Each number is 50 + 10 x the weight over its row's rms, rounded and kept within 0 to 99. Layers, rows and columns count from 0. The size before them is the row's rms in percent of the matrix's.

# layer 12 attention value, 64x64, rms 0.257, rows 43-63, columns 0-63
091:40 48 53 41 39 45 55 40 59 61 41 48 44 57 49 52 43 57 45 61 56 62 35 41 45 61 57 54 46 60 26 48 31 38 32 40 42 43 53 36 25 41 61 52 42 34 44 43 41 28 48 44 49 51 57 54 49 65 34 37 45 63 47 46
083:49 66 59 58 48 46 48 58 34 62 51 73 58 38 45 43 50 62 63 40 36 34 48 48 40 42 36 42 37 75 48 61 63 60 60 61 59 52 44 47 52 42 47 28 62 49 59 60 50 58 55 55 55 52 59 34 37 62 45 45 61 55 56 51
069:34 53 47 53 54 48 49 43 32 56 51 48 42 49 47 42 51 59 61 55 54 30 59 36 47 52 61 57 53 39 51 37 59 68 51 55 45 42 47 28 46 50 77 36 49 53 60 46 53 49 43 77 49 72 62 66 47 54 60 40 41 42 52 48
077:34 54 34 48 59 64 41 53 42 35 40 42 37 50 45 53 55 55 48 55 51 62 34 43 58 56 58 43 53 54 50 53 35 48 59 44 42 54 44 45 40 71 81 42 54 22 60 45 46 55 46 31 39 57 47 48 49 62 54 47 54 61 63 48
061:68 55 56 54 55 59 43 48 65 61 31 45 62 47 30 56 55 61 41 71 72 39 29 52 55 61 56 52 47 37 52 40 47 60 51 37 44 52 51 44 42 63 61 29 41 55 45 45 52 41 51 54 56 62 42 63 45 52 59 50 34 52 48 61
073:35 36 47 51 75 39 54 58 49 35 44 58 39 50 53 35 53 53 46 53 35 31 48 49 59 36 39 55 41 45 46 49 51 55 61 57 57 41 41 54 49 57 26 31 65 33 46 60 42 48 55 42 36 45 54 55 53 52 65 46 71 61 51 45
088:60 54 61 48 43 56 44 53 48 79 49 69 50 34 53 60 49 52 46 52 47 45 44 70 55 45 53 36 54 62 44 50 53 34 64 58 73 39 42 58 54 60 31 40 62 69 40 56 57 54 70 57 53 44 59 57 52 56 57 59 40 52 59 52
073:55 54 61 54 43 33 61 47 50 55 52 71 60 53 66 50 41 52 59 46 50 54 38 49 36 38 38 52 42 67 63 48 71 37 43 56 69 46 51 46 46 34 58 52 43 39 67 62 34 55 54 42 34 61 59 33 56 58 42 47 41 51 54 38
073:44 70 45 30 58 52 39 52 29 48 50 24 43 54 41 49 64 47 47 65 53 28 63 38 45 64 57 51 58 57 47 46 34 60 43 42 43 40 54 32 46 46 46 63 53 50 49 63 47 42 52 69 60 62 52 50 42 40 51 44 53 59 47 42
084:52 54 47 51 21 32 35 60 54 53 51 51 49 46 43 56 50 48 63 45 51 44 60 54 52 33 39 44 47 60 45 57 49 60 57 66 51 64 57 62 68 43 25 35 49 72 61 53 54 56 37 54 57 40 36 52 52 51 32 51 60 41 43 56
095:38 55 50 51 51 65 41 55 55 45 43 39 40 56 48 51 56 59 43 52 59 62 19 51 42 56 67 56 52 41 44 42 43 34 38 49 40 49 45 34 44 47 65 61 46 32 47 53 49 54 28 51 32 53 48 57 55 43 80 45 42 57 49 47
071:29 65 62 49 53 54 52 49 53 41 41 40 22 56 40 50 48 59 33 54 75 50 39 56 48 42 57 61 58 36 58 48 41 40 42 54 25 59 53 63 42 45 40 43 47 36 54 62 51 55 45 40 39 44 49 65 52 49 66 56 47 49 57 56
090:67 50 51 55 41 40 54 52 46 41 56 51 51 41 76 46 52 35 52 41 46 53 45 60 47 36 51 63 48 56 52 62 44 63 56 74 61 43 55 61 55 25 30 61 53 48 57 52 58 59 57 65 31 36 45 45 58 48 51 51 65 39 42 41
093:70 48 60 49 52 45 42 52 50 52 47 55 51 53 75 60 47 30 48 63 54 29 74 40 54 61 47 47 58 46 42 48 42 60 48 45 62 37 59 37 52 68 48 59 56 61 60 63 38 42 56 68 52 44 47 44 47 45 29 58 67 52 50 48
074:37 77 42 58 60 37 39 39 33 57 58 42 56 59 53 53 44 33 64 47 48 52 58 47 47 47 57 68 62 37 60 48 45 65 37 53 44 48 58 49 34 26 66 44 42 47 34 52 43 46 49 44 56 51 59 51 60 57 38 34 52 43 52 49
068:46 41 68 75 32 51 60 46 51 65 34 64 65 49 46 44 45 40 54 60 48 39 51 41 47 36 23 43 53 49 41 45 52 50 61 59 62 69 47 50 64 55 39 30 59 59 54 58 45 56 56 49 43 51 54 48 36 55 40 51 49 39 59 47
083:53 42 48 54 54 63 51 47 63 56 57 44 50 47 30 50 57 66 47 50 42 45 58 47 54 47 44 25 58 37 32 42 62 53 46 41 62 44 46 36 36 69 49 26 46 63 37 44 55 39 54 59 74 68 58 59 42 53 53 50 53 40 54 47
079:42 53 54 57 43 65 43 42 60 71 42 50 53 50 34 55 45 80 42 57 55 41 52 54 45 59 50 35 53 58 43 51 48 37 44 56 39 53 51 36 44 80 59 49 54 46 38 66 49 49 56 48 60 43 68 45 37 39 49 47 36 65 57 54
074:62 41 32 47 48 40 49 50 54 37 65 48 54 46 51 65 54 29 53 54 21 49 62 45 61 50 46 62 46 67 51 51 70 55 57 55 44 51 48 56 56 38 54 48 47 52 47 56 52 55 42 85 57 62 51 40 42 45 40 57 62 46 55 63
086:38 50 71 49 55 38 50 57 34 43 70 57 57 44 52 57 43 57 34 36 51 38 51 69 41 44 50 55 44 56 55 55 57 57 61 67 52 40 59 43 51 41 46 80 51 51 46 51 66 44 52 68 52 51 64 59 55 37 65 38 41 55 46 43
073:59 50 38 49 51 45 50 53 43 37 46 43 57 60 65 54 72 40 64 47 37 51 56 55 52 46 46 37 42 51 45 54 42 65 46 61 44 57 52 55 39 17 39 52 43 28 47 47 65 44 58 43 38 29 60 48 50 59 52 38 51 48 53 30
# layer 12 attention output (transposed), 64x64, rms 0.239, rows 43-63, columns 0-63
107:59 46 52 47 41 41 56 41 38 34 42 42 48 51 46 51 59 44 59 37 38 31 62 46 64 64 50 58 60 71 64 48 52 49 49 40 48 43 46 32 49 49 61 49 60 46 33 39 54 43 60 60 63 38 40 49 72 49 35 28 48 40 51 39
122:68 49 69 61 57 66 43 47 43 46 48 39 43 46 45 73 56 43 76 61 60 60 55 55 42 65 70 47 52 51 50 68 37 52 45 38 54 73 52 59 67 43 52 42 48 47 52 59 47 65 43 47 52 37 46 39 59 52 47 46 52 45 48 44
110:41 59 62 50 47 61 48 45 48 58 54 52 48 40 43 75 53 53 70 53 59 55 55 52 54 58 30 51 47 38 61 50 47 36 46 46 37 46 57 53 44 61 52 45 66 83 53 43 58 47 48 33 31 53 30 44 58 42 52 48 33 60 57 51
115:43 55 40 33 51 40 53 20 64 71 55 36 54 28 61 52 50 43 55 39 63 49 56 57 39 65 57 53 50 49 55 63 61 50 41 62 44 49 58 48 52 41 40 36 41 51 51 57 42 36 45 37 55 45 65 60 42 47 62 51 54 32 57 49
117:42 44 39 63 45 45 69 31 63 32 35 65 40 37 62 52 54 64 44 53 61 48 52 47 45 53 48 49 42 53 38 65 57 58 45 47 46 46 48 55 31 74 38 37 47 45 49 72 54 40 58 47 42 59 31 54 56 56 51 61 47 50 41 45
117:53 61 65 51 49 36 43 57 40 51 41 48 61 49 54 67 37 46 46 59 58 52 67 65 53 22 54 65 60 55 55 57 35 65 65 61 35 37 63 65 39 55 57 47 51 43 29 57 41 59 38 41 51 49 46 41 56 43 50 51 38 51 47 46
112:44 53 62 37 59 63 46 55 60 43 35 30 64 32 52 33 45 32 58 61 54 52 59 56 52 29 60 50 41 49 46 44 44 63 69 44 47 59 48 50 54 59 30 46 49 40 63 53 59 52 52 54 54 59 41 59 49 49 47 30 47 49 29 61
102:49 55 48 54 40 54 57 61 42 45 63 32 49 54 53 43 52 57 53 52 58 45 53 45 33 39 56 46 39 66 71 48 35 45 55 41 43 61 59 55 71 71 53 56 26 64 57 42 38 42 49 49 57 62 57 30 50 63 56 55 68 47 49 38
109:68 46 48 60 44 48 42 55 74 54 46 41 44 48 40 62 55 50 58 55 59 54 51 52 48 56 43 58 49 57 50 50 44 39 43 41 42 44 31 38 41 60 50 45 70 41 59 38 37 27 64 56 54 32 40 67 37 47 72 61 52 63 52 46
114:57 53 27 46 50 61 69 37 48 67 53 54 55 48 59 47 52 63 68 52 60 51 60 26 50 16 55 39 60 40 39 42 43 59 38 52 42 40 49 54 56 58 61 54 49 41 60 51 59 40 38 51 53 33 52 57 47 47 52 48 40 42 53 56
108:56 55 55 52 41 55 42 61 53 50 44 61 60 46 47 36 44 54 37 44 60 47 45 63 47 36 50 47 57 72 51 42 64 63 64 62 53 47 61 51 43 74 61 36 70 75 58 29 54 55 65 52 51 45 57 55 57 43 57 65 57 43 47 51
108:60 51 40 51 39 55 67 49 50 54 61 50 49 23 56 57 64 63 41 54 52 41 55 59 51 31 45 57 39 50 49 58 56 35 38 66 48 56 59 40 37 40 45 30 53 41 66 42 48 42 47 69 41 50 67 57 63 65 50 55 47 61 46 63
095:40 48 46 29 44 22 48 69 59 34 59 49 50 41 44 49 45 52 62 47 47 58 58 57 48 26 70 53 39 52 58 40 58 46 45 51 37 59 60 54 38 36 49 47 55 42 59 49 45 63 50 55 45 68 53 44 41 58 60 49 51 28 57 38
124:49 59 60 24 52 52 55 36 44 40 38 44 44 64 45 46 55 57 63 50 53 40 52 53 53 62 51 54 38 71 50 46 51 52 71 66 45 62 45 50 31 35 49 59 46 37 56 56 61 46 47 55 46 35 40 51 39 74 41 48 55 60 50 67
123:56 36 29 47 52 61 45 43 64 48 63 31 53 54 45 46 59 51 56 50 50 53 57 27 53 52 53 55 36 44 43 46 64 40 49 57 42 51 70 40 45 66 36 54 54 43 45 64 60 51 54 48 30 50 54 33 63 58 62 60 45 74 43 39
103:47 69 44 69 39 66 51 64 60 38 60 40 38 46 72 39 54 46 46 56 59 43 48 32 41 57 46 54 51 57 50 31 39 64 59 55 32 56 51 62 66 36 51 48 59 50 46 53 57 63 49 59 61 60 33 44 56 50 56 41 47 51 48 33
097:36 41 51 61 46 50 22 33 62 45 53 44 46 15 40 33 57 54 46 71 49 61 41 44 52 53 65 41 56 41 44 69 52 52 49 44 44 38 52 53 49 48 55 54 56 62 54 42 48 55 47 59 43 45 47 59 59 47 69 44 57 46 42 44
121:48 34 39 65 55 25 49 38 52 35 65 36 55 72 51 43 75 55 50 45 54 33 55 60 49 60 62 55 47 45 43 48 39 58 61 45 59 48 60 34 40 48 59 41 55 51 69 51 44 59 53 44 59 37 39 56 48 48 47 47 47 58 45 66
102:53 45 55 74 49 39 50 40 48 66 36 61 50 65 49 46 57 39 38 44 45 38 57 29 56 50 55 45 49 49 49 45 46 57 47 41 30 72 49 48 55 47 46 46 37 63 48 50 34 54 47 46 58 44 60 68 28 56 71 46 33 57 50 49
103:63 35 45 30 47 54 31 53 25 43 54 52 52 58 45 57 38 60 54 58 86 41 49 42 49 27 50 48 57 34 54 54 40 54 44 32 49 54 42 36 39 50 44 51 50 43 46 44 49 52 40 49 56 42 46 63 60 60 55 47 56 54 58 51
103:34 48 22 33 50 47 40 46 52 52 41 42 50 61 50 69 47 43 53 46 53 65 61 50 42 50 57 70 68 67 44 47 46 48 40 56 50 54 30 48 29 44 46 56 43 54 62 42 61 48 61 56 57 55 44 41 67 37 54 57 61 56 43 38
# layer 12 MLP up, 256x64, rms 0.279, rows 0-33, columns 0-63
087:66 46 50 52 55 53 34 51 50 58 39 37 37 46 38 34 63 48 27 42 55 46 51 40 48 37 46 46 58 48 41 48 61 47 69 52 56 37 47 33 36 73 47 54 56 53 51 42 39 37 55 73 61 55 53 67 65 62 49 47 49 55 45 42
094:53 51 50 57 53 39 31 55 45 38 32 58 60 49 56 61 50 58 43 47 58 52 46 52 74 34 55 56 56 39 34 46 62 37 60 83 52 39 60 40 51 41 50 46 52 55 36 36 58 52 46 49 53 34 58 55 54 56 42 65 46 57 35 45
105:57 55 45 71 53 58 49 49 56 58 55 55 48 44 53 38 46 57 44 62 56 37 46 52 57 39 33 55 50 55 32 64 62 64 49 58 38 37 59 49 23 57 43 63 41 78 50 46 31 67 53 47 63 48 59 65 46 52 46 47 45 54 58 52
099:45 65 43 63 52 50 53 57 39 48 41 46 63 53 47 63 79 60 56 45 63 57 48 60 58 48 53 70 65 42 63 43 41 50 54 54 60 33 74 46 60 47 41 45 49 53 64 34 47 65 44 53 53 29 50 48 60 60 52 45 33 54 48 48
105:30 45 48 50 39 45 54 45 47 67 40 51 39 45 47 44 54 48 55 39 57 39 50 58 62 49 23 43 65 55 57 64 53 42 49 58 46 36 59 42 32 57 27 38 54 60 47 37 41 41 38 60 44 42 52 71 64 48 67 48 44 47 58 45
107:47 56 58 53 48 49 40 71 67 50 48 39 51 40 47 60 51 53 29 55 42 55 37 61 48 50 46 69 83 46 62 63 39 47 44 64 30 63 63 42 54 55 58 69 43 53 42 58 45 52 45 46 44 57 51 41 60 63 54 50 42 49 42 47
104:59 45 47 62 44 54 41 55 66 55 54 42 53 40 53 51 45 60 68 65 52 38 50 54 68 46 40 69 66 46 45 55 57 55 47 43 46 46 43 55 45 34 45 46 48 29 35 21 40 44 59 56 37 53 55 62 52 52 39 63 46 52 71 55
105:49 56 29 61 60 25 42 65 50 51 65 52 76 61 53 54 67 53 50 51 55 58 48 49 48 39 44 65 57 40 41 48 49 57 54 47 43 53 55 42 55 41 44 68 46 54 42 45 57 61 42 60 37 39 32 43 52 56 46 59 40 38 73 54
104:51 47 54 63 41 44 43 45 44 44 66 48 59 55 42 38 66 48 52 41 62 40 34 77 66 35 48 57 46 28 54 58 55 55 57 59 53 60 68 37 59 50 53 61 50 58 55 26 44 46 56 48 43 41 45 65 63 56 38 64 44 43 52 49
107:50 61 48 58 30 34 43 70 53 56 54 35 63 39 52 58 46 40 44 75 36 52 47 48 53 47 47 56 54 33 53 45 47 44 46 45 42 56 68 64 50 58 51 66 27 52 57 60 47 51 44 56 60 43 30 54 48 61 62 55 50 48 71 49
099:52 55 52 48 43 52 48 81 43 53 36 48 60 46 44 26 60 47 45 61 69 54 39 51 58 37 46 57 62 52 38 43 35 47 58 50 45 55 40 34 55 37 44 63 60 54 60 53 46 42 64 72 45 40 53 56 48 61 52 70 43 55 41 58
092:43 50 35 35 45 48 37 62 44 35 44 35 78 57 51 60 58 58 53 52 44 44 54 39 45 50 44 63 70 42 61 53 56 33 50 52 38 43 68 36 33 57 55 50 54 44 46 36 30 51 54 54 57 63 47 42 54 58 50 63 51 45 54 67
091:70 52 43 48 49 55 33 48 60 67 45 55 57 37 57 46 62 47 47 59 54 55 46 53 57 40 41 46 51 61 49 62 49 54 58 56 46 45 72 46 37 61 22 54 52 56 52 28 56 46 68 44 39 51 35 55 60 41 56 51 59 26 53 41
093:57 45 51 49 54 52 27 72 51 25 62 44 51 32 57 56 55 67 47 51 32 60 41 46 39 46 41 47 51 47 47 48 61 60 48 63 46 30 66 47 47 53 58 72 45 57 54 43 38 39 43 53 56 38 43 50 56 58 56 40 36 38 40 51
105:34 46 38 62 41 42 41 54 62 53 48 55 51 52 44 48 72 51 51 50 55 46 65 38 62 48 52 50 62 53 33 55 59 55 46 42 50 48 44 55 42 61 26 43 30 54 52 51 31 63 55 72 44 41 37 48 62 51 54 61 63 71 56 57
119:48 59 42 68 60 47 49 56 60 65 46 52 43 49 37 61 55 55 53 63 60 35 34 51 50 39 47 45 58 51 37 72 45 66 46 49 53 41 55 51 36 50 48 55 43 40 48 52 44 42 55 58 19 40 44 64 58 52 67 62 34 63 54 66
111:55 66 46 44 36 34 32 69 64 60 34 50 58 51 46 51 51 64 37 64 60 37 58 49 73 48 52 45 62 46 52 51 57 52 66 36 51 54 54 57 41 53 39 32 37 52 56 49 37 45 57 52 41 44 45 71 38 51 48 47 54 49 68 55
095:53 31 44 30 57 56 37 57 68 50 37 44 37 44 46 39 47 62 46 63 46 38 64 60 47 38 34 65 58 36 39 43 48 43 52 75 50 48 54 41 37 64 46 59 36 58 46 42 44 58 69 38 48 43 56 49 50 49 52 53 62 50 41 40
097:47 65 57 25 42 45 55 56 80 45 53 43 57 52 54 60 49 59 53 54 57 45 42 40 47 21 59 48 58 56 55 47 44 61 56 34 52 60 55 37 50 57 53 44 56 58 62 47 25 61 53 57 37 39 45 50 70 46 60 59 48 54 45 48
107:35 59 63 50 53 51 40 50 51 57 52 24 42 48 35 39 72 59 47 53 43 53 48 48 47 34 52 51 45 31 30 61 33 52 51 70 54 41 63 48 60 37 51 43 41 44 44 51 47 67 66 47 54 60 57 41 48 40 58 53 58 43 40 64
087:53 39 59 47 36 49 42 46 45 58 43 61 42 46 49 61 75 45 54 47 45 42 46 48 45 54 27 63 62 46 64 63 70 23 45 54 43 55 52 34 46 57 35 46 45 62 43 31 37 51 46 40 42 57 44 61 54 47 47 44 62 44 59 62
100:71 64 60 44 52 57 37 45 47 49 48 49 69 47 29 56 73 49 42 52 52 61 60 64 43 39 46 50 55 31 53 64 60 35 56 47 48 28 67 61 54 59 55 46 68 53 49 50 52 54 55 52 54 43 33 54 61 61 53 64 44 39 44 50
095:45 49 39 51 35 32 31 61 41 68 49 40 40 53 39 41 63 47 49 38 44 55 46 70 44 50 50 51 61 43 53 55 61 30 53 58 45 48 47 51 53 55 42 69 47 47 32 27 44 36 57 63 51 52 52 52 40 40 58 50 29 50 59 61
105:36 66 54 35 37 57 44 41 68 52 38 47 40 53 34 63 62 64 42 58 51 38 59 55 53 55 41 52 67 52 53 49 38 40 41 53 55 51 63 48 47 62 41 37 47 63 42 44 44 64 35 52 41 42 44 72 52 48 57 67 42 35 63 57
109:56 69 47 55 47 49 53 53 61 42 64 45 39 43 53 52 38 48 54 54 52 47 35 65 40 34 53 59 54 40 49 49 54 58 42 57 61 23 60 42 43 53 49 57 38 74 44 50 51 52 40 61 51 30 37 50 44 47 60 54 32 52 44 77
094:59 58 40 63 37 43 45 53 45 63 64 41 66 42 56 49 36 48 49 37 65 57 48 35 40 40 45 46 66 49 38 49 49 51 48 57 31 50 53 49 52 51 42 43 44 50 38 56 46 52 72 60 35 33 44 61 63 38 64 32 57 40 61 66
094:60 63 57 57 42 42 61 51 71 57 38 49 54 59 60 46 54 58 44 45 41 32 23 41 61 37 56 60 54 47 38 56 49 65 41 47 48 39 41 35 34 45 53 72 42 33 53 45 36 64 53 56 48 55 58 61 52 64 40 55 57 42 52 46
088:39 49 53 63 50 36 43 71 52 58 45 45 53 39 52 71 58 62 49 55 56 56 41 60 57 43 47 62 55 73 51 64 57 53 40 43 25 42 42 64 58 57 52 50 41 61 23 54 62 40 62 47 48 50 44 57 50 46 58 51 41 50 62 65
106:56 41 62 42 43 46 53 51 59 68 62 46 50 33 42 56 37 36 51 60 51 61 50 47 58 33 46 47 44 40 51 69 65 49 49 70 48 47 61 50 45 62 54 53 53 43 40 48 45 60 61 44 41 38 31 65 48 47 59 67 38 45 37 75
110:57 40 32 34 33 38 53 59 62 58 57 40 31 49 34 46 55 46 54 65 48 48 51 41 47 42 54 40 50 40 65 60 50 54 53 58 35 58 68 54 32 49 38 54 45 44 39 54 48 49 48 45 66 44 33 64 41 37 64 56 45 42 60 67
110:68 45 44 43 30 41 51 53 66 50 38 61 57 43 50 53 50 63 48 58 62 50 50 45 71 39 51 64 65 31 34 50 48 56 57 47 52 42 45 54 60 47 44 57 44 31 43 60 56 36 50 48 42 63 41 72 51 66 50 57 54 37 46 69
115:56 57 48 43 54 48 54 60 51 43 54 34 53 53 46 50 56 53 35 64 40 26 40 64 72 54 47 46 60 55 41 56 45 41 61 45 48 49 66 39 49 67 37 57 40 53 43 47 49 63 52 62 53 43 30 62 43 54 68 64 39 58 36 68
093:51 56 39 61 55 53 42 40 56 71 30 54 57 49 43 58 69 44 43 49 51 64 53 45 60 41 48 53 58 43 30 49 51 57 71 62 34 54 50 56 51 40 67 47 52 51 32 52 32 48 47 42 69 49 38 68 53 62 34 50 58 45 63 50
108:52 53 47 59 45 38 48 53 70 55 29 52 54 52 52 34 62 54 45 57 69 48 54 57 41 43 46 46 64 30 46 71 50 48 60 42 34 45 71 44 53 57 58 50 49 28 42 28 51 43 51 54 42 53 52 62 73 45 51 52 41 43 50 45
# layer 12 MLP down (transposed), 256x64, rms 0.28, rows 0-32, columns 0-63
077:46 82 52 46 36 39 56 52 35 55 53 42 51 59 51 52 53 54 45 50 40 51 63 52 53 88 67 55 39 46 44 45 44 51 33 53 44 55 68 50 54 41 35 65 43 52 50 36 47 54 52 41 48 30 57 48 44 53 50 39 46 54 50 51
096:54 66 44 57 26 31 41 31 61 58 47 59 39 51 52 55 44 48 47 42 66 56 49 48 62 55 46 63 68 42 39 62 52 48 59 49 58 59 49 41 48 58 48 44 33 50 47 46 48 67 55 51 37 29 35 57 75 52 48 59 44 39 46 53
108:60 45 38 36 59 44 51 41 33 64 46 34 53 48 43 55 60 57 51 51 50 59 36 55 38 37 25 55 29 67 45 30 45 55 51 45 47 43 53 49 41 60 57 47 57 51 53 41 68 46 37 46 53 41 66 45 59 61 47 50 51 59 37 29
094:44 68 30 57 52 42 64 35 33 66 53 44 51 61 43 51 50 54 55 35 56 46 63 37 49 70 58 52 56 42 41 54 36 43 50 49 67 27 36 34 60 58 53 46 49 51 67 34 58 54 55 52 55 41 58 54 41 44 40 64 42 51 43 46
105:52 47 65 43 55 54 38 37 65 47 53 52 42 51 52 60 48 35 39 43 32 36 38 56 50 51 57 47 51 62 52 70 59 50 52 37 50 36 53 61 55 58 64 49 30 47 63 62 52 70 66 47 55 53 50 35 45 61 50 77 53 57 49 64
109:58 47 54 48 46 43 54 37 44 31 53 48 44 43 63 47 47 45 51 66 40 40 53 53 42 51 73 58 41 58 65 69 39 62 50 48 53 55 53 59 46 61 47 60 63 37 43 49 52 48 41 47 69 81 54 59 51 44 59 33 51 70 45 57
105:44 28 48 55 43 66 49 45 56 77 59 49 59 27 39 56 48 60 57 40 29 61 39 45 53 38 47 58 33 54 49 46 51 67 39 50 55 54 57 51 38 64 51 50 57 35 57 59 45 50 52 37 54 60 60 49 36 45 38 55 58 40 56 37
106:49 47 36 53 46 34 54 53 53 75 42 51 64 45 43 49 55 41 63 62 52 42 61 64 51 43 37 56 58 46 41 53 49 65 46 55 46 59 46 32 46 76 47 39 35 54 56 40 55 47 31 31 39 46 61 39 33 56 46 54 37 60 57 57
107:61 55 51 38 53 50 45 42 56 38 55 69 53 39 49 58 60 53 39 57 46 46 45 52 41 54 33 63 56 66 49 57 53 48 61 39 43 55 28 35 50 56 42 60 44 59 42 60 48 63 63 49 52 59 49 59 27 35 58 56 52 63 32 74
114:37 42 56 54 30 46 46 53 56 52 55 43 47 31 64 63 50 44 37 64 29 28 46 65 50 58 53 61 43 54 60 33 48 48 48 28 37 36 54 61 51 41 52 53 43 32 57 49 46 55 50 41 69 46 47 34 45 51 53 47 61 62 48 56
104:46 34 52 45 42 62 42 44 47 56 61 72 63 63 71 32 53 40 54 69 38 53 46 62 33 47 45 55 52 73 60 50 46 52 46 37 50 51 45 47 60 50 47 49 50 58 51 48 55 46 62 42 53 73 54 48 53 49 52 44 65 50 22 48
093:27 35 37 42 57 47 47 36 40 42 45 44 48 76 63 37 54 54 44 52 34 36 61 53 51 75 41 38 53 52 44 51 50 49 29 50 49 51 53 44 40 54 59 53 58 47 55 51 49 38 55 45 62 63 43 30 56 44 43 51 71 52 56 48
087:51 54 52 37 50 38 61 44 50 46 65 57 45 74 29 51 63 50 44 56 48 45 43 50 53 66 56 65 49 45 53 60 46 54 35 53 40 63 50 53 42 47 51 44 44 54 60 61 45 49 53 39 47 41 31 36 46 76 54 65 48 66 76 45
097:56 50 61 51 55 48 45 59 63 34 52 57 43 31 41 41 49 53 58 50 33 51 55 43 34 51 46 62 34 40 60 66 38 38 49 38 54 39 56 57 48 48 46 45 59 47 71 44 46 71 35 52 64 66 47 56 46 34 57 32 62 64 54 59
103:50 44 54 43 43 63 48 25 44 52 47 40 64 55 49 49 66 46 42 42 38 66 47 44 38 46 39 61 51 46 56 39 44 47 56 60 63 56 48 35 62 27 61 53 47 64 42 34 68 42 53 58 57 60 46 49 42 56 53 36 36 37 36 64
124:41 36 53 59 49 61 54 38 47 54 43 71 60 36 39 43 56 44 39 41 63 42 71 53 45 44 66 40 49 58 42 34 39 64 53 35 77 37 54 52 45 58 36 60 62 47 48 52 52 46 41 62 45 51 54 45 61 55 54 49 47 51 29 48
123:63 35 61 38 50 49 48 46 63 59 47 82 56 59 53 43 57 45 69 50 47 43 58 45 59 51 34 50 43 49 69 56 53 55 58 66 45 58 32 59 56 41 64 50 43 47 53 47 69 56 44 32 54 50 40 48 47 60 48 54 49 38 69 62
095:42 52 52 54 30 50 62 59 27 52 65 64 43 36 56 53 40 40 47 54 50 53 60 54 51 50 65 55 53 61 53 51 58 52 57 49 53 52 44 64 40 44 43 50 63 59 44 51 74 46 36 61 29 45 63 31 59 45 58 65 55 68 34 47
106:63 54 56 40 28 44 44 38 62 50 64 62 44 53 42 50 63 56 40 52 40 56 35 53 34 68 57 50 41 44 55 36 36 50 64 60 49 60 51 64 49 36 63 62 49 50 40 52 54 45 34 58 60 75 45 47 42 51 37 57 53 45 33 41
105:39 44 66 43 29 45 55 35 46 62 60 38 50 35 50 33 58 48 53 40 45 57 51 46 36 51 60 57 39 42 46 43 42 65 40 48 48 51 48 50 61 51 52 34 25 43 46 65 71 52 61 44 63 37 51 43 39 38 38 42 37 50 60 53
087:47 63 28 41 46 48 50 47 54 52 54 51 47 65 55 44 46 56 47 43 56 62 37 57 51 19 44 40 40 36 37 46 54 58 58 54 48 35 37 57 64 51 48 64 43 44 45 40 54 58 51 57 45 49 33 43 45 70 40 66 42 37 39 31
103:70 56 61 44 64 57 46 61 65 60 54 50 37 59 29 53 55 43 65 61 40 49 42 51 49 32 48 44 57 47 61 66 55 56 68 38 39 65 40 45 37 35 47 35 44 49 40 51 54 57 48 35 58 41 57 55 43 45 43 72 42 49 59 53
086:36 38 35 36 41 47 47 40 48 54 47 44 35 73 48 60 47 52 64 31 41 50 39 68 42 71 58 43 45 35 47 54 42 57 35 57 54 57 49 50 35 39 62 44 54 54 63 51 58 42 57 49 51 44 48 37 54 57 35 67 44 56 33 48
100:51 67 46 50 50 58 38 52 47 36 38 62 63 79 50 52 66 51 49 66 44 50 54 49 51 98 60 49 50 49 61 46 46 47 46 56 50 46 46 44 52 62 58 52 46 44 54 47 58 55 41 48 58 52 60 59 51 38 51 47 41 52 54 36
111:46 46 38 72 49 44 50 32 72 58 54 41 43 54 56 59 48 52 62 64 54 57 55 51 50 41 72 49 53 66 53 64 41 55 54 38 56 53 59 53 44 31 64 51 64 35 57 56 34 46 44 44 50 48 60 62 67 28 45 53 58 47 60 55
088:63 53 48 62 60 46 59 43 35 41 68 45 40 30 60 54 45 51 45 35 64 55 56 39 48 42 45 50 59 57 53 56 39 36 37 62 53 69 45 54 57 34 30 43 57 57 51 38 58 51 34 45 54 58 61 41 63 56 69 37 57 43 58 60
086:39 34 39 42 72 38 30 35 72 45 52 58 63 66 54 43 36 49 54 46 56 57 50 47 60 54 50 35 50 43 53 39 31 43 52 47 50 53 66 64 40 52 54 48 61 62 51 51 28 41 55 51 59 49 47 31 60 53 45 48 56 51 45 40
083:36 63 44 56 43 34 49 31 48 54 36 36 49 37 67 41 51 37 49 51 41 40 45 54 46 41 47 43 33 69 43 48 57 48 47 54 55 64 61 68 40 59 31 45 59 52 43 54 37 56 49 49 62 49 25 41 69 56 46 44 58 55 53 54
113:59 52 28 59 62 55 54 44 41 51 55 44 37 57 40 63 62 43 43 53 44 64 40 48 48 65 61 56 35 44 64 38 40 38 39 65 44 36 35 50 51 52 55 53 55 59 45 49 66 47 34 53 63 69 61 50 45 43 49 31 55 72 45 44
112:57 47 43 46 34 37 43 63 40 38 28 70 60 53 41 48 51 54 56 34 53 74 58 33 50 47 55 35 41 35 54 58 51 40 48 52 69 55 66 60 40 48 46 55 47 48 31 74 51 40 42 43 52 44 49 52 54 39 48 44 59 54 51 58
110:54 42 59 59 47 67 45 48 64 54 61 61 56 48 44 42 46 59 47 53 48 57 38 51 42 65 74 42 43 60 58 43 44 44 56 37 44 42 40 74 37 44 56 54 48 52 55 59 54 51 38 52 44 57 21 50 42 53 34 47 79 50 44 58
116:37 46 56 53 57 57 49 48 62 43 58 57 51 49 48 56 55 60 47 55 52 42 58 41 76 78 54 55 32 59 46 58 30 38 66 48 42 62 47 46 45 71 63 39 46 54 52 47 55 45 37 52 54 54 55 63 62 47 34 38 61 60 67 44
090:47 59 57 60 29 59 52 48 55 46 55 66 49 45 54 59 52 51 57 43 37 35 53 43 41 86 50 69 24 54 52 59 40 45 55 44 46 52 36 56 62 51 54 47 57 59 44 62 58 51 36 49 63 55 57 48 30 58 47 45 58 54 39 44